Weights of a small transformer language model: untied embeddings.
Each number is 128 + 32 x the weight over its row's rms, rounded and kept within 0 to 255. Layers, rows and columns count from 0. The size above them is the row's rms in percent of the matrix's.

# layer 2 MLP up, 768x256, rms 0.019, rows 292-384, columns 192-223
size [ 90  84  80  93  90  74  72  88  89  85  82  81 160  85  89  81  82  83  90  93  89 114  90  81  86  85  82  89  79  83  86 163 174  87 138 168  86  83  91 187  92  97 139  85  90  82  77  87  83  81  83  84  88  81  91  85 226  82  79  91  76  89  87  90 140  93  87  88  86 176  83  82  86  98  82  78 100  82  81  78  81  93  77  80  98  84  80  95  77  76  91  81  78]
[[110  76 120  93 132 126 123 109 111 141 173 157 114 110 154 125 131 146 136 209  94  95  24 130 108 116  99 138 152 127 191 151]
 [139 127 154 149 128 141 120 123 113 122 121 185 185 107  43 167 148 167 113 114 139 150 181  86  74  89 141 104 146 213  83 112]
 [161 114 165 155  80 117 124 171  74 113 102 200 134 174 164  90 169  62 162 117 120  67 164 152 178 149 127 162 137 151 108  93]
 [116 113 154  87 126 114  87 152 124 108  99 150 141 110  94  72 167 135 151 152  96  99  86 137 135 103 154  96 145 202 134 138]
 [149 153 139 155 108 132 116 136 136 143 131 125 122 162  90  70 136 121  86 136  86  99  92 103 140 128 116 156 108 102 109 136]
 [161  73 122  81 171 127 113  79 153 103 130 224 137 134 134 132 142 164 132 152 159 139 193  98 137 114 181 103  99 166  91 137]
 [199 132 113 129 144  74 111 120  86 152 138 185  83  91 112 161 127 155 135 154  87 149 132 130 122 116 147 118 114 183  91 115]
 [151 180  96 200 121 104 146  63  79 160 123 128  99 113 140 125 148  83 101 113 135 165 148 100 175 121  61 107 138 135  72 146]
 [126 163 137 134  76 151 139 124 130  85 138 216 164 106 132  97 148 112  77 131 153 107 105 182 152 113 153 124 145 153 104  97]
 [ 80  98 123 170 103 167 135 131 123  86 145 134 160 186 197  85 167 126 165  67 157 150 176 163 146 113 172 121  71 157 103 124]
 [ 98 137 158 139 142  90 113 167  91 141  84 166 135  96 117 133 121  95 126 120 144  92 158 107 131 152 107 110 131 168  80 128]
 [128 163 159 193 165 154 181 101 108  94 112 146 106 130 164 147 121  89 134  75 131 138 123  77 112 169 147 131 157 111 183 129]
 [ 80  75 127  94 101 115 101 103 118 141 127  73 162  56 150 112 138 173 102  87 141 105  71 125 150 101 129 146 129 161 181 151]
 [100 182 141 153 130 121 149 156 121 141 118 166 179  95  97  94 159 120 127 176 147 187  97 145 152 150 101  60 194 160 139 114]
 [ 84 136 111 149 102 119 143 144 125 133 147 139 146  83 161  79 161 115 155 164  74  51  83  97 100 125  94 150 146 123 160 128]
 [152 129 180 120 129 154 140 166 170  89 102 141 117 130  59  96 132 151 119  35 134 108 140 144 107  87 160 111 128 127 167 120]
 [127  70 170 138 115 100 100 155 143 146 108 166 196 126 136 121 134  88 118 109 118 149 119 148  81 134 143 109 128 123 112 102]
 [ 40 154 105 162 188 137 109 120 140  73 149 191  74  50 174 138  92  97 150 126 141 136 128 153 135 126  96 172  96 125 178 145]
 [ 97 129  79  95 106 163 110 158 116 113 113 120 103 152 130 121  86  72 110 174 106 186 178 162 110  91 149 120  44  93  87 112]
 [ 78  87  68  63 135 138 124  70 192 148 143 173 117 119 167 143 167 135 127 102 142 151 126 166  55 147 162 132  53 119 175 162]
 [111 128 120 168 126 114 107  73 126 198 165 132 139 138 112  98 134  85 101 193 129 169 113 142 113 164 153  86 131 155  66  93]
 [195 110 149 148 100  84 143 133 167 114 130 161  90 152 117 121 100 153 124  86  92 126  93  92 102  95 112 163 158 114 154 134]
 [196 138 140 143 193 122 136  91 140 169 138 101 116  76 108 110 162 179 108 128 107 124 107  89 126  97 114  96 164  63 105 134]
 [116 143 114 168 177 156 115  99 122 132 133 122  98 100 112  84  85 163 116 118  55 112  67 150 140 128 104 125 142  81 101 127]
 [ 64 131  58  85 160 143 138  78 113 111 137  87  71 121 141  96  66 120 135 116  78 146 152 129 103 137 103 171  93 162 105 138]
 [ 80 139 100 128 130 168  58  77 161 144 105 116 130 118 149  80  97 140 100 119 107 121 161 117 138 117 185 125 108 128 158 140]
 [175 111 150 123 157 110 171 130 143 153 171 163  58 151 133  91 192 155 179 131 143  86 101 115 110 113 122 125 100 114 181 184]
 [ 98  65 113  89 178 129  81 107 133 187 158 129  53 103 137 137 128 103 194  51 134 137 157 176 100 116 164 109 144  85 116 110]
 [ 97 147  79  50 152 140 163  30 152  95 141 149 103 103 120 146  96 132 127 133 151 104 187 136 112 177 152 125 117 168  80  80]
 [168 121 108  96 105 111 153 108 123 155  55 117 140 144  86 137 108 114 148 117 125  82 105  65  90  72 167 126 138 158 126 173]
 [158  79 132 123 152 148 100 108  87 160 144 116  96  86 103 192 158 149 173  96 125 177  95  97 134  78 144 102 175  57 104 136]
 [147 129 119 150  72 143 106 135 143 125 149  81  94 109  90 147 171 129 140  51 115 107 101  75 106 160 114 131 112 210 184 150]
 [131 165  92 102 169 117 124 137 112 114 102 122 137 146 139  77 111 168 151 129 147 142  69 163  78 174 116 113 144 153 133 103]
 [ 88 148  88 134  95 116 118 117 166 142 118 111 124 169 160  67  97 169 102 158 184 158 133 106 131 136 136 135 144  69 190 112]
 [137 127 136 130 164 171 176 132 129 149 144 134 116 112 109 145 176  76 177 118 122 179 108 131 111 174 188 188  78 173 107 165]
 [127 145  86 154  98 132  92 111 132 138 107 162 137 174 113 116 118  96  98  94 149 106  76 180 194 127 157 171 171 157 139 147]
 [167 142  83 125  90 128 123 148  80 104  79 155 152 115 112  89 106 134  83 163 114  94  71 130 128 110 101 128 178 108  95 145]
 [119 179  94 127 129  75 118 129 171 120  67 136 112 126 122 117 157 153 143 122 148 200 192 127 118 131 205 139  79 138 139  94]
 [199 112 135 135 102 120 133 140 128 143 128 153 148 124 154 102 117 128 109 228  91  47 155 129 115 166  67 151 134 116 114 165]
 [200  75 104  93  88 129 143  99 178 135 110 108 144  99 171  95 173 149  78  95 118 104  98 161 158 120 123 151  66 136 161 113]
 [123 150 110  93 123 118 225 173 159  89 126 131 153 181  82 187 105  92 133  77 101 150 153 155 138 129 137 105  79 161 100 127]
 [ 84  52 148  79 114 154 131 105 100 165 123  84 118 119 102 171 117 141 122 114 172 169 133  94  96 141 110 110 156 135 126 138]
 [131  92 145 134 135 206 178  97 174 151 152 129 105 124 143 173 107 102 170 108 118 173 133 114 142 190  97 164 113 156 115 134]
 [ 98  93 105 126  54 169 129 114  87 127  86 114 162 154 102 146  61  83 110  74 122 122 161 117 145  71 148 111 124 165 146 121]
 [105  96 187 138 113 122 139 166 140 117  85 157 141  96 101 163 175 123 150  87 175 101 126 131 139 178 145 126 135 118 131 147]
 [145  98 142 128  58 129 138 125 163 171 120  75  66 198 156  79  93 128 115 119 135 148  97 125 159 137 171 155 105 134 129 135]
 [107  99 160 105 104 115 178 149 111 137 120 113 105 152  98 180  83  75 101  88 146 168 119  56 128 199 131  85 163 168 134 138]
 [140 129 150  82  99 136 145 143 171  36 129 103  99 210  82 118  61 145 157  67 155 120 160 130 109 171 159 120  81 168 156  69]
 [110  69 104 153 123 104 129 108 182 143 105  88  99 162 130 147 132 122 135  65 174 147 204 110  81 132 179 111  74 139 143  85]
 [127 130 126 169 119  32 115 137  86 154 124 115 127  55 136 171 152 132 105 187 136 184  97 113 205 186  94 132 161 146  75 120]
 [129 118 113 195  76  94 121 172 132 137 113  77 154 138 118 157  85 107 130 148 112 193 140 167 204 123 119  64 125  51 138  94]
 [162 146 132 132 129 159 124 171  94 139 162 149 159 151 140 134 152  89 111 114 128 126 138  95 109  81 145  87 131 181 155 180]
 [182 100 155 125 141  76 178 183 139 124 144 130 131 163 129  88 157 131 150 162 128 112 135 153 169 153 107  84 172 132 147 130]
 [ 81 106 105 119 169 110 112 112 122  89 141 110  45 137 166  92 109 171 128 128  43 153 119 180 156 136  62 158 104 114  98 107]
 [ 93 113 113 202 103 136 126 127 179 163 135 109 162 125 157  83 175 152 160 178 105 133 142  95 163 125 119 163 142 125 133 136]
 [148  97 165 114 126 121 144 111 132 120  89 135 120  96  89 100 158 148 148 132 183 106 177 148 193 102 113 156 203 154 123 132]
 [157 124 131 194 110 209 134  59 136 147 162 123 151 151  95 120 155 103 171  63  85 179 140 122 139 176 122 162 131 164 186  90]
 [143 157  98 148 153 108 160 110  67 126 146 188  91 132 203  95 123 157 161 117 166 130 148 128 145 166 126  76 131 115  97 153]
 [111 139 123  88 161 164 129 161  98 125  89 123  94 129 164 143  84 103 112  95 167 135 111 136  89 150 132  91  80 158 110 148]
 [160 101 109 118 124 131 161 120 130 189 122  94 137 143 100 118 120 147  79 137  65  94  84 171 182  92 170 123 177 112  95 118]
 [125 155 107 143 162 123 134  66  87 194 181 134 113  58 162 200 150 168 104  98 182 125 183 113 106 141  98 105 132 100 164 129]
 [ 64 105 107 155 145 135  88 137 125 126 124  99 174 107 133 164  94 140 129 124 128 130 133 169  98 140 129 100 138  76  65  83]
 [133 111 117 161 159  88  91 127 169  79  88  94  54 149 119 136  20 154 122 156 116 191 154 195 153 218 145 157  59  73 131 123]
 [ 95 163 170 191  94  99  99 173  84 105 160 158 131 105  94 134 164 122 115 118 139 138 130 149 113 159 139 131 100 106 129 108]
 [127 135 147 112 126 168 102 111 114 157 141  77 136 157 173  91 162 109 130 122  70 119  62 136  69 132  97 162  95  94 139  90]
 [171  73 111  87  72 109 140 175 144 136  59 138 148  88 123 175  55 105 147 141  77 105 144 142  86 157 126 117  71 130 165 129]
 [101 119 129 148  90 129 105 157  70 114 136 157 111 156 164 161 113  93 160 120 110  78 117  95 157 155 120 164 157 220 189 130]
 [124 137  98 117 144 128 129  95  82 156 133 140 171 161 162 110 172 147 174 159 108  91 180 152 171  41 111 124 152  77 174 123]
 [151 131 138 198 142 100 159 161 105 145 130 133 105 147 145 152 148  78 119 173  45  88  72 100 165 101 107 141 198  95 116  98]
 [162 103  94 141  61 155 133 122 148  91 112 125 125 182 107 117  86 122 111 146  68 141 206 185 176  97 135 109 118  54 163 115]
 [167 102  94 132 169 105 164  73 169 139 117 139 115 181 159 100 131 116 108  76 126 202 188 120 165 100 152 120 104  71 181 151]
 [137 161 166 116 126  89 149 176  78 103 150  51 120 166  97  78 158 134 117 108 131 120 110 142 175 102 106 142 142 123 103 103]
 [152  88 150 148  96 123 109 144 104 147  88 122 162 140  72 164 129  85 111 129 139 114 164 167 182 130 148 150 131 118 111 145]
 [ 56 131  91 171  56 117 116 177 124 165  91 146 108 146 116 148 151 107 178 166 132 134 114 123 179 104 144 134 138 107 170 117]
 [130 188  77 160 170 192 157  61 138 145 138 153 187 139 194 122  81 107 111 136 157 135 198  90 139 139 120 175 143 161 138 127]
 [ 32 140 140 162 168 136 133  89 168  86 107 105 125 155 160 158 138 152 106 149 109 117 126 108 195 162 159 157 161 132 115  76]
 [130 147 138  87 171 118 157 147 167  81 132 121 117 168 139 150  81 207 131 140 100 124 156 143 110 107 164 170 110 108 128 112]
 [123  90 113 128 161 101 143 158 105 123 113 173 100 120 141 142 101 164  83 136  58 108  71 123 166 112 150 115 149 156 175 162]
 [103 140  49 183  93 126 129  70 120 146 113  79 141  91 131 198  70 134 122 153  89 158 139 117 151  79 139 153 153 113 145  92]
 [118  72 130 172  78 137  85 156 159 160 118  62 118 126 126  64 123 139 102 110  77 131  95 165 128  74 146 134 115  88 154  99]
 [120 158 108 136 128 105 170 137 154  95 170 122 135 178 112 119  92 144 117 136 135 215 107 139 148 174 130 139 114 144  88 118]
 [142 119 161 139  99  86 201 185  80 125  99 107  87  79  77  83  86  94 134 128  82 161  53 133 134 153 126 114 118 160 104 143]
 [174  99 120 142 153 126 169 160 189 106 139 152  91 116  89 134 170 129 105 111 157 159 115 170 131 102 141  89 116  94 145 164]
 [222 150 145 155 171  87 107 127 104 157 136 160 102  99 123 109 119  94 127  64  89 101  98 150 161  43 149 123 116 101 178 109]
 [180 109 109 104 178 127 100 135 130 115  84 211  95 121 176  94 100 122 154 140 133 103 169 100 155 104  99 160  95  81 189 158]
 [153 184 103 115 120  93 137 106 178  70 140 120 112 131 139  93  82 118 181 141 162 142 132 127  86 182 111 140  61  66 105 109]
 [138 130 137  72 118 152 126 136 179  87 102 120 137 169 112 152 126 147 123 167 188 152 182 171  70 115 178 121  52 138 163 129]
 [ 80 132 151 148 149 100 120  91  94 131 157 164 134  62 141  83  60 143 123 118 103 135 121  83 170 115 114 156 137 134 146  79]
 [ 84 116 131 146 152 144 135 124 153  93 116 118 147 107  85 111 133 169  89 113 118 180  77  97 150 196 130 105 160 181 147 149]
 [104 167 129 144 150 117 133 129 111 106 206 142 114 154  84  92 187 126 112  49 142 179 152 192 122  93 175  21 102 159  91 131]
 [104 172  96 192 112 136 159 123 111 124 157 121 134 123 112 162 147 136 118 167 115 173 112 126 130 161 140 116 128 113  71 114]
 [159  99 161 138  78 157 154 142 137 135 138 134 125 197  93  91  89 128 142 164 147 136  99  85 131  76 163 153 119  93 174 130]
 [181 129 118 159 169 110 132 118 146 117  85 143 115 107 153 134 105 105 125 193 154 109 115 126 176 122  98 129 102  30 201 121]]